config = dict(
    n_layer=8,
    d_model=128,
    n_head=4,
    n_kv_head=1,
    head_dim=32,
    d_mlp=320,
    vocab_size=2048,
    activation='swiglu',
    norm='layernorm',
    norm_place='pre',
    norm_eps=1e-05,
    positions='rope',
    rope_base=81400.0,
    rope_fraction=1.0,
    qk_norm=True,
    attn_scale=0.177,
    bias='qkv',
    tie_embeddings=False,
    parallel_block=False,
    init='normal',
    init_std_qkv=0.0691,
    init_std_o=0.0,
    init_std_up=0.0691,
    init_std_down=0.0,
    init_mimetic=0.5,
    optimizer='muon_variant',
    lr=0.0129,
    lr_mult_qkv=0.7,
    lr_mult_o=1.5,
    lr_mult_down=0.7,
    beta1=0.9,
    lr_head=0.00447,
    warmup_steps=0,
    schedule='wsd',
    decay_fraction=0.948,
    decay_shape='linear',
    final_lr_fraction=0.0,
    batch_tokens=8192,
    seq_len=2048,
    doc_mask=False,
    train_tokens=91130000,
    steps=11125,
    dataset='wikipedia_en',
)
Each number is 128 + 32 x the weight over its row's rms, rounded and kept within 0 to 255. Layers, rows and columns count from 0. Numbers have three digits each. The size before them is the row's rms in percent of the matrix's.

# layer 5 MLP gate, 320x128, rms 0.244, rows 265-301, columns 0-127
096:040128102122110149204119090137116143114154124185146089066062115122149128138132093133108121154088082093163106155129118069132152129121181103059138154103086123146100105123130125115055068144179085121119075114140104118109113065100144155149116145207080106115111105110170122097070138109102135115111143118122150116091099115091120159140177156149135076060143106048099132117116107095127146087114
096:076186114139179118101063103119118157087147131145113158075130144158124109081115066094128143119130087011139094132125125159131087106112123078109132082065137134120173151133089119142120117117096130134112149143139154147171185113145119124105133157134150090129124084125068145089112118147126160135116205124110089097129027126107123124141125167093083134113114112135141174129173103219164175081151
085:149145140127109165123063128145088183129137141120125118114081099136064122130113100089090105101099114119138227102134146097099127128138133078177158120162119159144115134122091185093136131122182099134084119035134136142111125080079105165124110114162135102149102092122107124100083093072125088175127074141171144071088094102187098153138206113151080139079094138082099135102118093151140139173167
102:085179082147130140144115091072137156147154133088143101130131109134130131141108152106137171132118121144172162160156120155075140096135173212135115130082124151155134140169124103097140127128053119110115125137128149134160114114164150174095179188089155136179109114117050177170115118152086160090174132201142056100123126111163174122111129071136174059172141169178120093156084136127149191164114
105:150083063133142100116177085134127150137125131073135179085122106171145142129102152120147162105135079161169144071157172153036100157146114173153135183171160136144091181095100103169120136125158143098174144097099133188130104178078081140114119099120111149092132183123149096117141111182117197096180161092118151111115143054128172148102160135108143144105146179141077154156143137148135191110132
098:061155165115119113150102077061171117093103095143145137082122106133105178116132140210120167154113202151183208132106197134144128148134094105109080130157124127139096145120155171068094118112095145105079142115079124099106106095093133159125156133188110149102081155138136104124103155092141068118101166107108148075190117088089110169118134093131152138144122068139138076113133078159159129086144
100:101117108135190146172137147149070111130083155114094117165114149115135176179141112069139112168116109125143093153156130096102121123147104117148105084058129175074103100146108101151088037159116119124109114194112111109144121138165194123163148140122153137160162153089097127101114171111086124122140154166148100167103125148161163084087168167097158111047161189141127090192175082091119122183108
101:108113183139113101094133122097112118096121115115080157116135122078139117091137146171146111140115147108096106124087180099133079171082133099125118117089120128143106145165176127179205146137077120081076123162075129154130149114116124180139158114129118107105113167130071163172140160134110075096131117115132072216079184135071170174134161143105147077147096113192089152181064094090103097175121
108:141102147111086076097121068110080175092109157146155101151139145111149064140115111136108110157158098145151160133058165149121160116115156163125144107168086208138125152161141136139123113097148118165177086123149106113196182108123116142095137182155094097106162169096160152096112118195188182145173148056035112149130080125123092105108153167105123057139124139111131116126114165154148137092154
100:171172110151128126077106120163129132130108123124203158174086161097116183133089087064110087161122120147104071078166138126161119097124136111140202120144144159112125131180115156161114062106167142127134064168090114136149151069119133164066166137115108121137142110148121154149119138115118161107093202105172113200128196124152118133090098149174105097128168051137137150084089121162140076139133
111:186136103147124132121189111109133085129086126143168131156076111125169168129093125117106144119066106103184058081153110136063163088135164096163120141199106138158127122157157099151175087130096084098113139155046117110167186101100120097083132132086121158125136105121099113163074119112121164173143114104083089088212134090143150132160153168080119121165163096100137121143112117174153093098175
104:140069135152163146092156111140169127071158150101095158133140126129115124097120115093175150143150118113081166128112145116105044103138028143137116117133211159113134178152092126144118119105084136076130150128144135127144132139101138099046179192124154143160119118060134120082158154080146125144119155104123150117117175048131105155069102096107195196107062100124116162089139135141116131112153
091:125083064074180160073135132101187107135118111120154117088108144173167147140100156079141168116170117095103143142145155133151125123145110127179035102189194145091087095094177099120143114138054142125147153130135135100124097113096169154153158096148076182129104084090172132098115086119152076171090146154067107122129147107144102170111140056127110126079139167144107137126117131181133099117172
100:122171123126086138164150157029095123099100102110175164135126143072132069127163096081162137146164148106119132114126134193154120180112152129158126162039131148130162122140130135192136056129110160143146075156193145145167111141128110103164167102113074108144136153211154137131128107179192067146162139121144150155107142106105097079115141145133091155120149147133146163193115120147124086151078
092:188088083125053136106155114165173110133125094122082103140120061098089117135146043073104096087120072168072105108136144095143128106151121151084092108138143128114086131101164125142062106153096103101142086130132077093138168147092131109118142149133124077148102158111078114077137134065149125104165148151078105100125059125121113144104096053148119101101134190105167149075150157103132173105132
107:124132089135204052136117109153124075110083139059102135174146107116093129148129113154128179176163120104171193139113101100166190118167124065166125128094112164109112146158146108109147133092170106144100106172141073177172161104201117104076169116105106113175110118135119218131102150146094096133095126162150133160152088091131127139177125153167105164086087181100128099132124136167133103147151
096:096151110180150175150104140119129123080161154172139143068103040159145075121095152123151090136143150084076106158112146143135154101115098193169110198136173131133061140141151140098098109127152122127087118107154145076109105083162117115146108114094098123155113149094159146121114073107100076161136127147069134103124166101152173187095079101153130200190151200094138166131110118148111151090158
106:107129129184138095136134164138067136142112162066177147131164099086104100141192148113143126184177127150144133155060119156113140147154123150133112145152116149087080133123179124129133065094186100116124087100103122131155089108104217123131108201142098090157146181117156116143121100049088122194155134090154127061076114092156109115153109146128144104123068092118140124163102144125077076094124
095:131066138075116128108153104119063133152152115122113114164115137153123172175122163128166143146175149109142164105220117092161114155157055188157149150120112203155103159117139140152109112074058082162143132125092084138158143078084154168136162137100098139086147143150076131150139062113102142133147120137154158141101129108139098146087124160173158142061097088094139097041102151159100124135099
095:127160153134174155135060119158132143182136113109110113139137134055119124152110078119139197112155148119149123137124122120096165078105108070117118142129108113179092089114154132149140140098160179141120165137046071104123170097199134136081115176132172115162113117153137202153066115092052159124096168094122159110119153131104147101158056103142079127184105160100157098177099140119151099079114
097:128114085090153093150135129137158169127172172109129162127105167194133113165188178117119127140105155149163195228140158197128120150105155109140180167113091122134145161111082125117141169121126153159161139119131160124116145147110093152149143154127097156140093130138144201111163145131165064148239136170187111151132090154099176133186141170139135196136118162144113163162172126129134126146152
085:114102117092095151146140047118160135117127110138132100107106108101161158159122115150214106163148093038101094169240116099113145105121157147126111067119128148129090158127124116094096151097101175089143155116109115128096192117079071127152091131115130108085173094103140118185135125141182141134166108136130118136068122102134116126139159057082182160076179124083116144165131093142154158112118
089:159113141137131191095123115126114149139105154078156174191110116122181083124118139099134141096143144089154204145081118109133122120136152133150119155106144128093174125186105126166122161081155143135182125175165108133133123143120094138098092101121105117114056175153151087086140020188147114125141129122080133170081114122030104159156126114133103127125093179144100083182148092190099139120170
099:122099147095195085119097105115128166156129164150107100152130141051154093145127091121130128077101115053148079136149130101129114119152161088159193098099150113092165183159117127182113126128165112120131080121099091112169108148122081155131052109165106105166190075122086106107094107159163064148085120110112086066162118164100063189126110127099117108110111078075140128117124128129112177158145
095:160121155128057133138078148129057139126187154156106103143113160096144091126160129121109120168097122136126226137102116206134098103150150074097066096087115079132110048091092145180082085123157118059104141108158102145123121098058151089173095133169132125119159141140152162117112119098117152102143096116142117106129077127057098122148134127102081087127118085105132172091142156087118154149099
096:088063153110091195123136133107152148125145190140132127090117135135207093064138155095165130174133130069138122133094171142143160139070137107114142163117098140113094114115185119106094149131142129115145186102092101133103139107115112132140069156077180087133112140172092094103091135105160101154111049130122098092095114138224175170136058114103142190127123114114110099108118157109080181100133
100:169152132151182136051125128093134179132132136094185152174195125119127123139122132089089163084132145150086149116154112095095162091158165126095086147168185081137095124109139089166166134189146144139112139109168115160111124131116176184132170142153131147153143177153113131084147117096140054143214135107110140117141144155083194144117139092129111147165057151123152099054127170148188125097157
107:116107139196146066110134133138138154066157125134124167116150114115171086125089112166141155159161136126150152150102107124162186154073133173131209165145163136141085171137132097153119170120182157095141110130067154071096139141061103110145145193152095096095107117131099107067147125164095069117094121160100110190107146114147072169119108129135079140070097123093124108211116112134078141106121
112:120121138124135154092149091126123117064102228109153166094118103095092051119140173103102144094113177143074185080083128151083154160111174088077129156118202121085131155114127044114109140084162111132171102133135154156089128114134158097159196107133161113166200167121133136134084137152130146087104126135126133142146148131119137155166130154098169147139177157170127128118086100081109154163179
101:133104150130085176109124150173117144119121137132147143180139157079101095118183115120095077134185159123120125106113125137089074149123094096096102163133145148137139116141103103187104150103153072139079093065107110085106117160129184118050146122108164172136147114155141107131177166100155138101187088121058106158193133101130117139155086084118189127139171100108109189089181094111088204086125
099:169062153127094121089115151180145142087167174094118147144117102090137116103070158131095200143098165104174109118118121147110109114160126155110086074138130128154089072145119122112136118151080154140112088179079096105132122114069136155160154096092119174123144163110067141199111159148118098132148181122075115208101088096176115120067134139055133123123119092160136160066106085097155154142106
093:079165119166100123087099165131133094173178135124163115128120141123141135168161111224168144122123132156114186200130150106198115100151090136112131111135145153118117224117095107160168099150132153077098110179098137122175118163063111174085154098137112107137067131133079118121120060137088073095088099129155101134140142145160120096122086128072182091084124120142127168150118129167094115163153
105:202114125138137169161086119154175142124130157169106118112126131119161144183105063151116148078153128161129106116141123103103111115184081104166135184123124133107081189099076136172108176187076142163123105135092065124108177124058158125171124092117128118179112139124154124146064106146111145113115129160131118140161153134154151169150156165164088099113169136144047158191117092074154125115054
097:129134088154188182175101162115114182083132120141089143136164038083111120168122101081178164141148158169106165113102163184193116172100067113112149149147070144099157108118093120155140152153114161093110110153147134133155143109157112106107076161138167147088160167156110184085087104182191080140188108124122098078106088136129133120119100130130149163179136142100165135140106117125117179077142
090:101104204131142134136085110146123145178149100115114109199128095145153098104120101135110110122097104116150107170168098095105161138144111159185179100081153151193103117084136136051124100172107125115105112134078107041094143066183056094120143136147159129099113178109132106099120121136153128110092135118119115164177168152183139084152101161091128106114190114065113120112179066109114095126100
101:081065118124106141192143103081121151182150154116153121144131153110111111096084121090133166118169076166088111131099160163147104104105137146122096148136084176131098140132136087203184173099110119124182129128145141122143146151135118162132083178085112146130107115156096155160099132162148118151184192091046094084189098105108073154090146161166122124147085076111166120159112148051159135081120
085:085090166118139145122125108165139142107063144129104148139116193120131109059146123105150185121176081185094081119076148128126125145128126088133108140141112128062115140167113234107166163165135095088060108146176137106150154135126128143146125159135093144154099148114156129108094075170103115165187061109101107118093095119130070148170183113100104095152151125089134132124140078165105090139204
# layer 5 MLP up, 320x128, rms 0.262, rows 265-300, columns 0-127
100:110059114078158082103103157099077133110156114109072118096089123118111130101106115130102114068085143122088154080126175107101060099105106207134106159148073090148105143120117114079120160077078139100088111177117189092078114075060156104094148148086126085101150144127100140103127100121150104116054107133136079100129095133080155105088141110139112145132134134199108143131141075117130110163175
104:156132117143104109088111125148136156106131148101163151097116197122119100192164143103182089195145158121139159168135156166110163104153118123123156065115138139136155120107183075115125149147119175138057174176157188171136143129168106105132172167167113142140175077115173201150128119160148161137143188178139087165104136132104151070141151141160131175159100181159106190086138132164068145139126
085:184105051166128158122154167109115153151153130103112085159153172154137099161085151156113110131119179072092150123160141141156135086139130129096134082114150103112110159049150135085092136146070137119146150069117139119170093100139154126180168114100083155133092154143098118167121142093128116133133192076117136194139146166124134197120095098165096100162129155049095144105115220156117102082094
104:150178161150112140128078144162084102116151118124159174097103136165181150146123112162119085081106132163171170154080098112133131161140144196097165166097163090139133128122153116155085155127135113136104114156068148137143207147099149102109138043115100159072099162162133116228115120156116148149163093175120094179084164174151101126175129156072112092125172097131127115105059119092106137126106
106:116097138060171077162125157143127103171111079072165163169128127055148097137094135110123161098181110162111133117092149157127129081145182069089187125127087156101126154143133155086210100090137117127156185132110139102112105144133128116152119166146105124162131141129131136115141113152084135111067152132149173102144110162112095184072161183149128130085194139066061081185106118096132112111157
094:126170101153051142089103133165137167134178075112177113167175098183118139078130155152062159078136129133159130111188057119097114123140143133121165136201151145128110158105136118154201154058126086131091116097088122149143118077091127113155164111097145142146106144060082095148119143108176172100126176176148092127157183086093065133100126139169124167111119129101115178130118109130114153119123
104:077095103086136195110155108100118128170146085125061105113106173106124133217125113132146115142123128162125091109152142142157096163108156097157154159105103152102068134113075111124093166124130117131146115176118129129128131053133148158093146107122101050110149143187127109104130095132167096099149100102121130181193194085074100140095085160117078114122130047116152187126072109101169107087117
100:147179170158087089168132100128122124117110106141123185133101169103110122084080130110112187146121155102163118137153136128134118112154080210133097132057119156073186154117108144089095076085111149035095129095121160145089121115167139084123147107083154098132086113171090126106138132157140137162089134101125124104121160112054111131093127108075191136080144078165138156118082077123067175146117
123:132101155140185115149163140131111120112121066039129141099096113143104052138150109138137152161134164143103130156152117172079134144155133142187127098040129084170098157117126121138158080186119169211116161105155128109108087174151100130134109125075125069084122122186154172108122114106125090132085133133142139151156126141161176093172101093170158202174119124193123143155129098092128086152128
102:169129157168057182134110137145108106143140117095193209084136116124155104146164116105133086084151114106121099136157138087115132148161188135151128110170106137114167178136118130098134128130157074097212151140141104143114107121174146213122155117123188111160166165159077150125049146108122088172122155116128149157178135131098161115163075133144122144121137061187125177092186136168112112094119
096:106151148142141167166157072153156089130162077117077143202096153109100167124087152136108108109160063106164127078143180130135186141087166099167147083192157143097136167116114156136123167067139155119145148135103134122062178168138096105138125101124129112185152110150106150097169094174177107118133147140107145078105156141090052119106114098103120132112118117191070106159157095148069126148073
095:130136140081122133152131078120173085163194140117064092109136083106121085122136107128134110135132119157133163105087168127175138138120100141128143158077150143111094146064092111119211116163129108095176124094117161152130080086140100140121134172119157059116125079136194144069034110107137133169105088182143130068134210154109096186111117159111072139161133132128091155147113090099151131137102
083:149099103058155072074136140142140134168122165128140132137149141090145150086103230161123123067140059132142199120138127086132118128127156131178172089104130096105061087123149108083083133123102093105121155092189062158164133083048108117162140143092124168081088122136144087139157124133094120210093132172125106167097098081114102141140118114134140181116106157112104137105131138110119110147123
099:129125183128091087108097145095153084135137099103167128110189169113150122156150110158114173085151090130135093125086129109107104161150162150122151162065161128127063145110109111112066099153058050144183135103117116115149211124067097061166095122117107123121181115120146128125098172134113130084100171164129157114132141086145179136128163092140146178155088175147091117143115132076143052106093
088:075092077139065107168127112162088130109128119130104152111144126178112097152156129138179112119080118186105124184133155113113158212158135109161127159139110165127158128116170143140160164094107166127121120101138168103185149130189099131117102186148119219176091118155164130138143167124147182125180163131121128169180128181190175165120151152078163108117148153105191087094148171114115117083116
101:118104156131120137119164146077107123096123128112158115155108094135112165119135180092132115131065081162140131083146135160135152051123130130070184107189148167142117151092024155085141087158134110154116128146128049088102141184076125146125124120117164093101187126107134115093117105130100132141173125081113139162140166130153106114194137100066085146103093129173165109152043137166128165150175
089:201096151142118107156096124170100068173070157124165106121156132163073144099105132176108100109070089178128176105094163127173155065124154145164145094096115106117095111144123173077086116137080137107195122177091113086138125111151130135208145134156142141141115130096095116098064111160096073129138102124184151172130143158176134128144134125101123104063149120171124159134115067139148120091069
095:098117134120102128127120173120126165157146097133070105150145157116151088154145102107138129111155109164164127160173126130084153135169104180104118115143122123112099131100147077149107044108103164086134158114111123063198146117138112100136133169149078072121117128142185134134117067158104139120124194098098123095122149164139141119079144075103132135109031183032085179092160135113094083107070
096:128124166104081152091129091155119146152112126087109112139154148149092075129128135095119117090103104153143128133190117152133094082203140151161136139151130072133123149160160122096114113122117105128107139111123137166155125111052216186070115143122063152180208131104185073085138140193118160136108200180148090138113136139061138135091116120125129152100139198139119123101094114126163160066101
088:106146190141162091159192087119148074162108150153131129077141135113127162191131093052132148121166153154085109100142153148120100164094151135140122138150081168142185118101145126147136110145069161190103138093104144114061076140046105120147112097086083098100094135099120092041144171122144157096138062121142143152147126123152141104151168146092150158074145154192098129112154134141108107080147
085:185154118060134113121161141112139116157100136200086108147137070147119151088121138088134124123162108192090145121137185128073116154145203099116149141072107116108123114137129138122161049133105093121123167115176146161130167114131171066180163102127138174115133127115078139102191129115147137106165083151092167154140141148117132102193185150107064164084136159095167152083168170124176157115162
106:147127149136121118122101181136155130111091171094140175131151054079076106083178133152072158110089136138081203068121083139117055163085141084132073122121137117111069151088135114155085093149090115078095131160132072117116111117094098108079139089150125104137091147133115084106137128143110110123156197170123093064133105108125074105143119206148132105119123091086176099144135134177122108149109
117:089084142107182043199123109118162135162097101161040135132109120144143146122108177111109100091078125077190131125108148154108106089136140116194161092065090075193106118133157139094081132174097089135116117152165114133128137111133119138126116068118166131159158106117144154147152148144158104106033149122130148177166128148185172119117126112056104095157156136141108172155107138144167142123114
092:135133149182139165128105132160106106099123239130135130170132089109154130167129082168206178059151078123121097067117117106124120159112105135086135182139115153149097109066126113182093090180097120122107114206114110090124137070141141120131110107103119119115175142104159119080082092122182164064110105134155156134110122118143129103159086142109095111089160098114165126102075175177100157141146
096:104085052079150164149152091137138108153100076043115145100143087152097100079105149134119111145202106132105146113133185121170070172144121112110164151119125087153120132119118133119103105091104150154073119174099118172145147108100079117108183120156128150178148078119069125142097102156066098125169137164074115176139159119071171118154082152152198140138102130142094075166111114161098095119135
095:131140112126106101140068086132123124128112107130106099097139143086159217126098118139127097116144136144096115158124166091090176097206117173121120119191135106115145143130127177109166075189145125150118172125110089108121090138150124077113118108231100100121171154122166128152155100172077092087109174065107108146172146183094151181069143100079137141121127068113097135191125157146150126157159
098:130149079130119173138047162141156110151103134147091121139136126102172143142117137147124190127143087156057118079141159082137166174179100138115140159142173136082095167096085113131150060168154138135149088151174080080160029098195139154160170116161191131137175120114156111132108117158114158143115122123136125106145155180088125108093110139144092131099141108052116157145154048105127132143143
097:099104152138177121155055166159146129148157151121105107162125127127124138186148144186148108131131137170120137142152137131111165093164203139171145118087196142102173073101083117137101142147177129119140126131170107126089173132201125146151170076111155124111124131224134163146133191139146119119112122125170134155126130116135109111063204130178144170095129139192107141131173109054156191163128
107:097096177096139085118117130129152113128115163130149140143087136142105115068098173092143123134196105138113099066104123088120195128126122145135143130131091179160127147093117100083126112090185087092150154156162104148027140154128154129100132140056172095167112134079086069073145166137101149132150143097126080090113165104064095130190133187130081134131102120136179092149146169113098139154079
105:082113127124099148174192158110115156159165119130103184147198117127173148113147091105108180097106136191167083106112079123159116164165116142158167172160140133091170161097125094116145160116141125083100073161137119139116108147137091132106095184147112143124145142115076127146174143184072160189180159139178149079099162156159180173152081139159116155128130202104108141095142081144079135176118
099:148113120150158088138060113161159171104086167107100161130138111069151157135118166071123115152171083116180142146097161087140120184115101092123165132111127171105116169151099122114080098112117093097094150131101059092115140076118119116090172134095141061062155126130139146136098098066127169190105067071104120110181176140155171141159117105091115148151114084129147114142077149175125119082183
101:129190111187123101190182167098105129066157113170107166115163084086145122130121104128203158174148173160086124170122168142128115132128129154138130151134088187149146105148104097094144191116171155132094160130116124085108104188132124134156127102136090091136101194135205126170128156073127161150103129191156102165095147147147190147189168161130143139100194151133100114157133148128112101096165
106:117163070087124090127145044146131068179115159051103112137164087093091113133118131135161199146130110154185067114101180130140167098133147141158159130141147146161118162108159149096140140121178130122094122165144144090171075175168156117071150102153137127118125120069114142084187097123164098089153123149130123138164114140120120093100109181060058137140146085138151080075149084145120102162117
095:126083168116027141150044134128142222150138098083154125184156124081178177183173103125136129101098153145086116118111109121101137095138124143136159138134095114138147096110141085135131126113108144206117077133159150140115080095138164130161103128160178134083122172150116143155099132187126107114122089080069140067161067147144106176133122167156088086158110165131124133162111163170128118097140
092:089114057080101108095143165086131112139143127108066139069088131129072116087131164081069132151100145121054125114195127087126083172094127164119130115134104075148092138198096131146151096103164176128156081087156109136114153163082126090175147160121128126123098151128198122114124095085123123113104153089083106127090101142109080079151161086111086109129152132116092118166090123130139056079099
109:067071145126166092179166121087090158166142158083142136145186144103060076137097146137139129119144164110158118099135163162148080168078206098065174129110128093130124140080176121120175169104147089130133142143092120084077162145157105144122090177163134152149114124149075090121143149098088177161161122142108098115124185141121156127205129139097132161125087144122156076135136123060115169103157
# layer 5 MLP down (transposed), 320x128, rms 0.105, rows 265-300, columns 0-127
094:161124166144166106188096122126122049039124109104090168162137169171133116111126154145127133129158081147136124104150122088096120143169121087079119109100133138118178106148088081196132136162144139138114097109084132092162099086133104108125104146054122155129137156127138029154146160171131146151109185134139111110149153116135067078182087095146109212183154094153163097154112154123136137156159
098:085156136133116147136145081144142154126148088132136141123155143085167141135101120090061159113106139065140076165119114111131149159094083111067115147220182100128128147105130178112048159174189138108133118092116168166172139131071121168112151110094152143120141117042093198110126146121098165161124101119101121137115120117068147164123052089098164161169142145098122151148127114179129130183096
100:100129123058092157134125143093220079098138107152110150125164040107075156114132136109100127137156130150099120173157086066091166168117175109130143127169133152112116135190105062111142108152125132118120194172128204159105098138149122113110127223162143139104147112080126172125160154092117137139167097118132099078160105125113166078124053136122109093116127077154169111137141106104130146159155
109:168188147166101134128120138075135147113149087129129104115110197146130197144143105128147112080129114136168173078175171089131103147167081054142173143138180076058103176132091176123114157147086096154127144088155112137127135141109163129067146152135083173165155125140142117118152124136151119088142175152206152080036084123150106091098139115132130118157139093144119178132122119095101072096133
101:135174139130111168113098145126132088151087124118118107151118081124082106144179120133137079149130092090134134151138138176142104134108130131206187108097122147161081118151137109159184083099123068124163129090129177178102160135156119125176192211122111133097063121130149085111120088099115138055116152122108114126144101072173174114127098209132123121082138141133209102162120100180107071102145
096:146133104148180163122124115113139167122095109187113114142109207108118102160106092130160155111119154067126100136068112053154122102111129144167124118045134118137114170111155170121133089155122149156181137160097144147116165139149120138081093068139141091138065126153175156116177136088181094145128106127144126129127112134129229140064061121138179079098089138168167134121142079180141080107122
105:130134164130102141043121106119134140177100059138088117087122167127159114103081093165145070143094152064119189153151124159132161102105125139113159071141051151131141095125104108054138122197161164145127200130153082162145154160142081167140109105167128102234139114152118151118135129097115146122136138084103123127094103112114209143140108073166129140104131125140109135118154147160174138087125
095:138137149075138139089140108090152059158177084149126098117173132077152090160121165176120084163127128111127057113102137092126137122071150145144110142155160089120147168136147201151193147134113179022138142144095095148175113117131136136186135120116105124116133112140080123155098139130100153052155073137032171173140134153138133175131108091087134123080143135137134127175098126131141178146135
131:126166140115171091120121174140152146086090105102094125128073110151125124084129123172103109175126188093124115129052081100110088143171223142123077207141109100131082151126108113111130098144138103132076123104122136111170129141103171189196147115070109140116115122193131089113125136118087159109089165113123059147230074126122125165138125149138114104144166088133144180118138127145137143127173
098:126118102159073120098177187166131084086126128143162159073124134129114141120100119107129132130129136109112077108143086127209082129156087145179176173102116175098145092141123189149118221082179098157099102130089098162172164160089116166136146111124196109134105145128097146127150111107082138138148178087185033111116131131131147110108105137075176104147125142136098132081138122152150129064109
096:155087083102145147128185148172053090128111144109147119120153083141189154154165158133166132093172150030118141193117159122123094113101079100084110139123066113100179137094141100159140105112090146107093200161121173127156165106147119103101161079091124121152158117112099120094177142132148187156148153176119105099103124127148194124160107198098133138099058117113135150146087118142143133158087
096:118135178094144132134094157108086133148179126112163163084105186125120130131145144112078115147152143075111090146112115083157116098151163125159128081125101095077064125135101104142134138153115124172141197123098002174129179117121129109121093117116123135086089104102101179171121138127139107165143134122116129192134161159140144095111116100149162142180141092130147120043198172188123092098185
094:101166139106106101091095108117121145132115114159111146142137159153107172102182123181134120138117106172094158149134126051101153145118152136105117110056077202157129135121098180162151135147126149125118112193097084104157089074114064108120124088152087179139146189084163103117163205093092102116201114110153103159132103138104110152145120126163126089138090172104192110132200175129070151117127
099:116108182120124123158125120070178140089107141126099127134172124091162195142150156132170155136108093065134113125161105092147121084159128126179080129165179088119121095140110081158108111152119093193121163174065131102101137112115096092128145194099126142071139136130137216059070093153125196150103108135114138067121136102165171117164147136040104155139127149107134099088136109149167139155140
092:153127093103174159097102135095134122129099089176168149148105133148164171120084106149096172165097136138116133153099105140057188062145109117128125159160146095129056065133135176118094093122132160149107157109124092099169105127122181145113221099130116185109154151166150223097163087134153141173128096089118165142065110132129133148088145136122138157079096121147092091169112093143133087181130
101:098113151087092197184124177156120119077125105148132137123206124109184104080170120137115113136129151118124144095150188090113137137092106140071143157095096183161170120118122074137145168132075180124172147148130155118079125134107158130110140130162072097126164089124081039193124107106160084173136101134125130141074169123158113093163140172149091151091072136140124187147144070128151101118103
093:136079133116087147061158084084109143153079116159118102134122116116101140141139158075139143095110070145095145186127108117156134173106172112161092112107201104127156156080168172104219142166112094177130123149150168173130124129119098127147090157143160155142139128218160117146151185093155135071073121103152101149134107097104078185150104069156130148107064120153114087133151142087108138126090
090:151098121140130171114085162135096139122114107134120129130138130127086114147110112130214098098138116242155134111129174156131118140134162162139068179119135119124094080116098087157093132096156105101152184103169033118124181148099111146095173138125165112125158134212114178105035109093151138132144101135095147135087183142112176120092129125102101131113069098081142129115171174163150126118126
099:173104111142115099112064124138139135136130137153128121130144181185140189134106206095068090076097114158163168129133102143204115130188096151140204177144107131110154090100151112135071168136116051210127101123135088155140133071132152117127103112100160131114151099190139147144113149145118100129124112097131041091159174055087078157128128158098135132127137096141122159122097123106151106135117
094:188121094130063126169131165118126107111134164106113114147138136095070127101148205172126117152141135170143133170102119053105101129087134155103114091131149100087130157169096119096123128125140128179119131151123126114150120150129042117127108092172148129174180126138059056182240093137187081129105182152140143139125104156112074106148118128131100176138166092169145118134124093100079133169133
090:080125142142121137128174104155085168111180095165167135089054124098107129188062114123096129144165114070126136124140089173117136105173123158096146112157151116240110132101146120138094179148178097122125150154124149139142130136113129137121123098152130126171178143123114220134036142128104132122177108098142093149124086096135171182069152148106159125092080095150127128077093105131112073130105
102:140112122133119100115141120100173137097100141079112148127074075151171109143110126123142120152124120181178106136144074079130131175070104165151109151134126087109133131169102087175121090159100163129109135143180085139122075105141033138096133170169117155112072097067185074124143106163153135107132161148150124167109142163106198117094125122095089174179169066123164182181119123113148186093143
116:104121182155112116166173110141160172156136083134144114154119108117032148144163108121121088137047162116131076055121137169148169112140170219152155136144073117175104186125109118117083138150172153106138099100087127088141077185119136121107133108102116098133083169135099165056119090168120099126105109120164108193180111124135112084124129129108095104120117185133155165167148116162103134154153
093:168061139108138192125120119175149107125140108143127121117173100115201091146122117039120112112125133223155133140146163121089110161127108107124126103115137131138103190119143120131179211084160123164154154108079040175155134116113114092163065068135128106098111147128133201091118166203150072126112106130116113114084148139168154092151124122129133115095113101154133156105154136162108158131081
092:146107081144157181112092131188135108161128114160133103178144145117126161129102108158122098144156149099123110144164102100171119115140115136138167131108162207124102147140178072104164134081108094128053064099153131143163121137095129099136134114097129115034116126098144034134098101188183118149085108161119137141077150151160107134041151058124111180139139147127174110151128144154090182122150
094:116118158090131182076144110070135112159127142169096156138226127094160088149125113153139110088180123072097047148130075147157106148089172128118108115125100117114144064177095099146135149114111092136131097119169126174114177068097164127145136138092134085228066151151103092120106154143084146149139070134152122149147123144195134092141150153112105147125116114111146097136209136142128131166123
092:085111119077098147082112147233106140156052103188146115105158114145126156149183169140114104145185131013118161149085132153096140123118155119123143166110110112154076071161159120158145142168153135146080065137105085093146135126097080117119082062157117153120096108161100128130101142148115118167132147138109110171161129161115139101140075186167092148153115148151142134185100152158143117129108
092:132086150053123171080139149131107148126119130169138106134151080142149126116050122182109187083131079221151107094154148104158103129131086123116163124098164080153129178179138152124147143130104117081120176151106174121143127124102119085130109084081093077173154120130084177098162102143137071115146174173097113162104195103083080139125170098095115112126141178115183159167106126143104155108148
099:084119097090130086119147118084208115117144157158100190196139144141148121106181177167186115160111084090118164160106116096069157187139140139138134135148119072125089133094092160154188115126086179146087095144101167153086118112087132080130144075147109071157127121103192088155170095103101135096100116165135153161080090119171117105114136100108152082138130136147092179129169168100132149082138
103:080127102080134141164154102131118108143127116152167118091141127181229166114132106126125137117125185154072106125115082255143162103079110101083118125163189117092155103136145078143110182154072158092145070092140114132132121141098143108125166136133109146144095101106199101091057142126128074176118128165136167136109107168162131150167156106118137142101109104179148087150121123139097102100130
098:156141129103153175196144092161142170125117123088139112188123145136178167108136126125125138109149060033099135108144093109124105103106115124163065081116129117172111179071147123124179145186175120179113111121155097135153108173146133108158127080125107148159109130077110057149103154140174097126124202182117156145143127132138123098092151102060157147093094111168118093099143167083066155169118
100:109129163153088077155134116092098180129106176158085161088116168101183147151143095064133095059138071127179089120105115124164099117158077112133094140073094154156154127085135123207143163139111082104086070097093146109153096173158170111174094162152106117158097171136163140129143103095064136139116131178104123144139127132141154125091127116122127123160156191172141153065154150099098156168074
102:154131096107121110130140148066099134096135132138154142147170128152128134120127186088146122097123142137128124172103147137135060127117179174107144085163094126158171092100148106158122102076162131221135107078157119111134117154160121109150147148172155156093055100131140071084175101127102100117184158106117133143142092102100149086113161108073111123183200043135170073064167125180103131102165
095:093162100111157137082136125115101123155114142065158142101113152072128102176113145085057119159140152133190087109163122135109105049113158142080158146182141077152153131135111100062146156091156123170140115131119088078135144108111149131112148144169132143103176104117150167154148100167116121174131176062120075169106134174122169147139118130125193045172120128081120190129097101178132085148085
089:078124125171133070180179166129113116118067147067121102094132081187110112168194172153222133091080086160119146123142146149150110095112150095116097090148165108118147120140085123101145153109127130160079069159142108151127117086103140108137138105088135194171093132123135052141132123123112107121109146172148088077182173168091123139190168162123123149106080098129169129130121153087103141167151
108:098156134153104061117125117141111125122124117109168164115182109104174144193194092165118182132126158065108130070121165101133143058143156151065187120158144108137085127113112127153151122065175152127164152084091123083072074115099145164158117146126166144115121184142125054197099179124152127109135105109104114142178168083163147100129135111129115151147075104127070118165095134153100105136171